Weights of a small transformer language model: 1.07M parameters, normalized queries and keys.
Each number is 128 + 32 x the weight over its row's rms, rounded and kept within 0 to 255. Layers, rows and columns count from 0. The size above them is the row's rms in percent of the matrix's.

# layer 6 MLP up, 256x64, rms 0.223, rows 0-20, columns 0-63
size [ 89 124 121 103 111 101 108  83  26  92 106 115 101 116  93  26 117  98 110 112  98]
[[ 57 124 143 120  97  74 145 125 123 100 143 142 112 136 109 139  90 125 141 100  51 130 108 113  88 170 189 150 170  81 140 136  98 136 101 105 102  71  82 183 202 166 113 208 118 125 107 164 122 128 180 143 105 123 121 134 161 127 139 142 134 154 150 109]
 [142 172 169  84 113  80 114 124 116  86 139 171  82 160  97 161 126 127 101 195 105 153 102 121 122 136  71 129 162 161 107 128 166 157 181 110 104 110 107 125 126 145 200 162 147 160 126 136  92  96 163 121  99 149 121 165 100 138 114 128 118  29 174 106]
 [109 151 130  96 105 119 133 146  83 153  76  61 129 118  94 115 161 171 117 161 177 146 175 197 101 192  98 125 158 130 168  68 148 147 144 122 130  73 145 138 111 151  94 154 111 183  94 106 105 171 135 127  87 111 141  92 146  67 135 101 157 154 111  93]
 [137 169 178 133  76  96 150  60 142 123 125  99  69 145  88 107 103 150 153  84 141 151 102 133 141 111 137  97 158 178 138 107 142 135 152 115 135 123  62 183 115  88 202 139 163 130 112 128 132 148 138 128  80 121 133 159 145 153  94  60 179 172 164  92]
 [166  92 173  87 146  59  80 130  89 157 151 105 193 131 118 130 150  93 108 115 126 150 147 139 152 141 144 140 224 114 156 102 120 108 101 161 129  83 164 173  62  95 121 101 164  86  92 117 170 132 119 135 123 131  96  81 133 122  95 151 116 149 174 101]
 [179 111 184 161  96 126 138 118  98 175 111 180 139 130  48 141 117 113 201 147  72 141 161  78 127 200 138  96 110 123 114 175 106 127 154 160  98 179 163 120 103 145 154 138 136 129  92 166 134 148 128 100 116 127 100  90 110 173 148  90 117  73 137 127]
 [132  76 128 183 129 147 159 210  94 164  95 156  80 147 121 121  85 155 106  91 107 184 135  84 133 163  67 115  64 131 136 129 128  56 123 122 116 153 160 141 114 122 156 115  91 128  71 153 181 128 133 144 140 104  94 143 113 173 130 154  90 171 117 116]
 [104 117 152 113 150 109 114 124  87 101 167 147 136  61 159 153 153 117 225 134 104 135 167 169 151 136 100 122 101 158 152 171 112 113 152 123 156 116 165 151  81  84 127 164  93 125 101 185  92 146 134 130 144 169 148 140 166  95 107  94  50 161  83  96]
 [147 116 190  95 110 123  68 163 122 130 159 160 155 130 183 109 130 129 142 127 122 148 118  99 133 110  94 125 157 162 150 120 100  86 146  32 144 127 153  94 133 116 136 104 164 130 112 202  80 141 118 201 145 142  56 121 128 140 131  88 182 155  85 113]
 [165 141 134 101 117 124  83 155 104 103 142 129 145 139 120 157  99  97 184 163 109 126 126 129 115  63  84 109 116 179 146 123 115 188  90 138 152 128  70 153  70  44 199 143 148 119  63 184 159 125 147 122 106 119 123 164 131 181 118 122 169 131 130 129]
 [184 155 107 159 116 101 140 112 113 142 101 141 108  82 190 138 163 133 120 155  98 106 149 110  80 169  57 113 136 113 172  94  67 171  98 142 152 125 131 152 110 104 144 122  88 196 183 124 162 188 104 118  64 147 108 142 108 132 110  83  96 138 101  94]
 [161 215 115 133 101 136 145 148 131 124 122 164  67 158 123 119 170 136 112 151 191 181 135 126 139 160 121 144  99  63 177  81 140 102 112  92 129 131  88  89 157 181 127 174  70 153 120 120  99 112  73 137 142 138 131 116 160  84 139  90 135 103 168  86]
 [114 165 143 140 117 112 193 106 116 115 200 106 102  99 130 125 132 136 168 171 124 164 144 143 142 101 130 134 156 134 100 164  87 111  94 102  96 135 110  97  96 158 206 175  92 174  67 132 156  79 118 126 132  96  78 104 181 124 148  60 127 102 156 169]
 [154 126 123  53 147 130 190 180  93 133 119 112 106 128 119 108 111 130 116 105 113 126 172 137 157 139 147 181 103 168 169 183 126 178  38 116 170  62 121 121  49 146 141 105 145 124  94 142 120  82 106 133 127 101 137 144 143  89  84 146 162 103 136 132]
 [142  94 164 169 125  78 150 165 102 176 109 153 152 104 144 174 119 159 171 114 110 164 126  97  98 102 119 147 140  92  94 166 197 141  93 133 128 106 116 108 120 116 138 165  80 149 200 128  65 123 164 178 155 163 121  99 120 179 135 142  90  65 145  87]
 [ 88 168 139 158 101  93 141 183  52 121 156  98 114  89 139 148 155 158 159 103 124 138  99  89 143 107 138 185 154 126 140 110  88 104 138 137 104 153 139 133 184 148 163 127 124 188  63 157 138  92  82 110  92  84  85  86 154 126 104  67 139 159 117  88]
 [134 141 163 149 123 152  91 144 105 127 118 156 183 124 133  95 144 116 153  98 100 141 168 119  63 169 206  89 131 113 101  99 102 118  67 166  91 138 165 110 106 175 127  80 150  96 145 106 105 146 150 118 145 160 107  35 118 115 138 193 119 112  98  82]
 [ 84  99 135 136 183 118 140 123 145 110 107 138 190  73 132 107 130 163 114 170 127  89 167  89 104 138 214  98 170 110  45  91 140 121  69 112 114 121 144  71 149 103  90 106 105 149 129 190 120 152 142  89 138 141 136 117  80 129 113 156 126 102 103 103]
 [ 59 113 139  89 148  80 125 151 152 117  97 140 122 104 163 132 137 201 210 153  99 146 171 126 165 112 150 139 128 108 102  75 154 132 104 106 127 147 224  70 105 129 125 101 174 110 122  94 133 107 203 118 117 155  99 123 158 109 110 152 123 123 110 134]
 [ 61 111 102  84 132 135 126  90 103 139 219 107  91 118 121 131 169 133 121 143 107 157 180 110 150 150 112 100  88  55 126 167  89 129 121 186 116  97 123 140 142 177 118 164 110 155 107 118 107 142 109 153  86 118  80 138 106 102  94  62 115 187 156 118]
 [152 147 100 108 144 106 126 107 118  91  61 167 170 167 122 126 138 143 164 107 135 140  83 144 179 146 148  59 135 176 156 177  86 131 163  71 127 127 114  96 106 103 182  95 109 128 108 177 105 146  75 159 137  83  98 184  85 118  81  88 154 142 120 140]]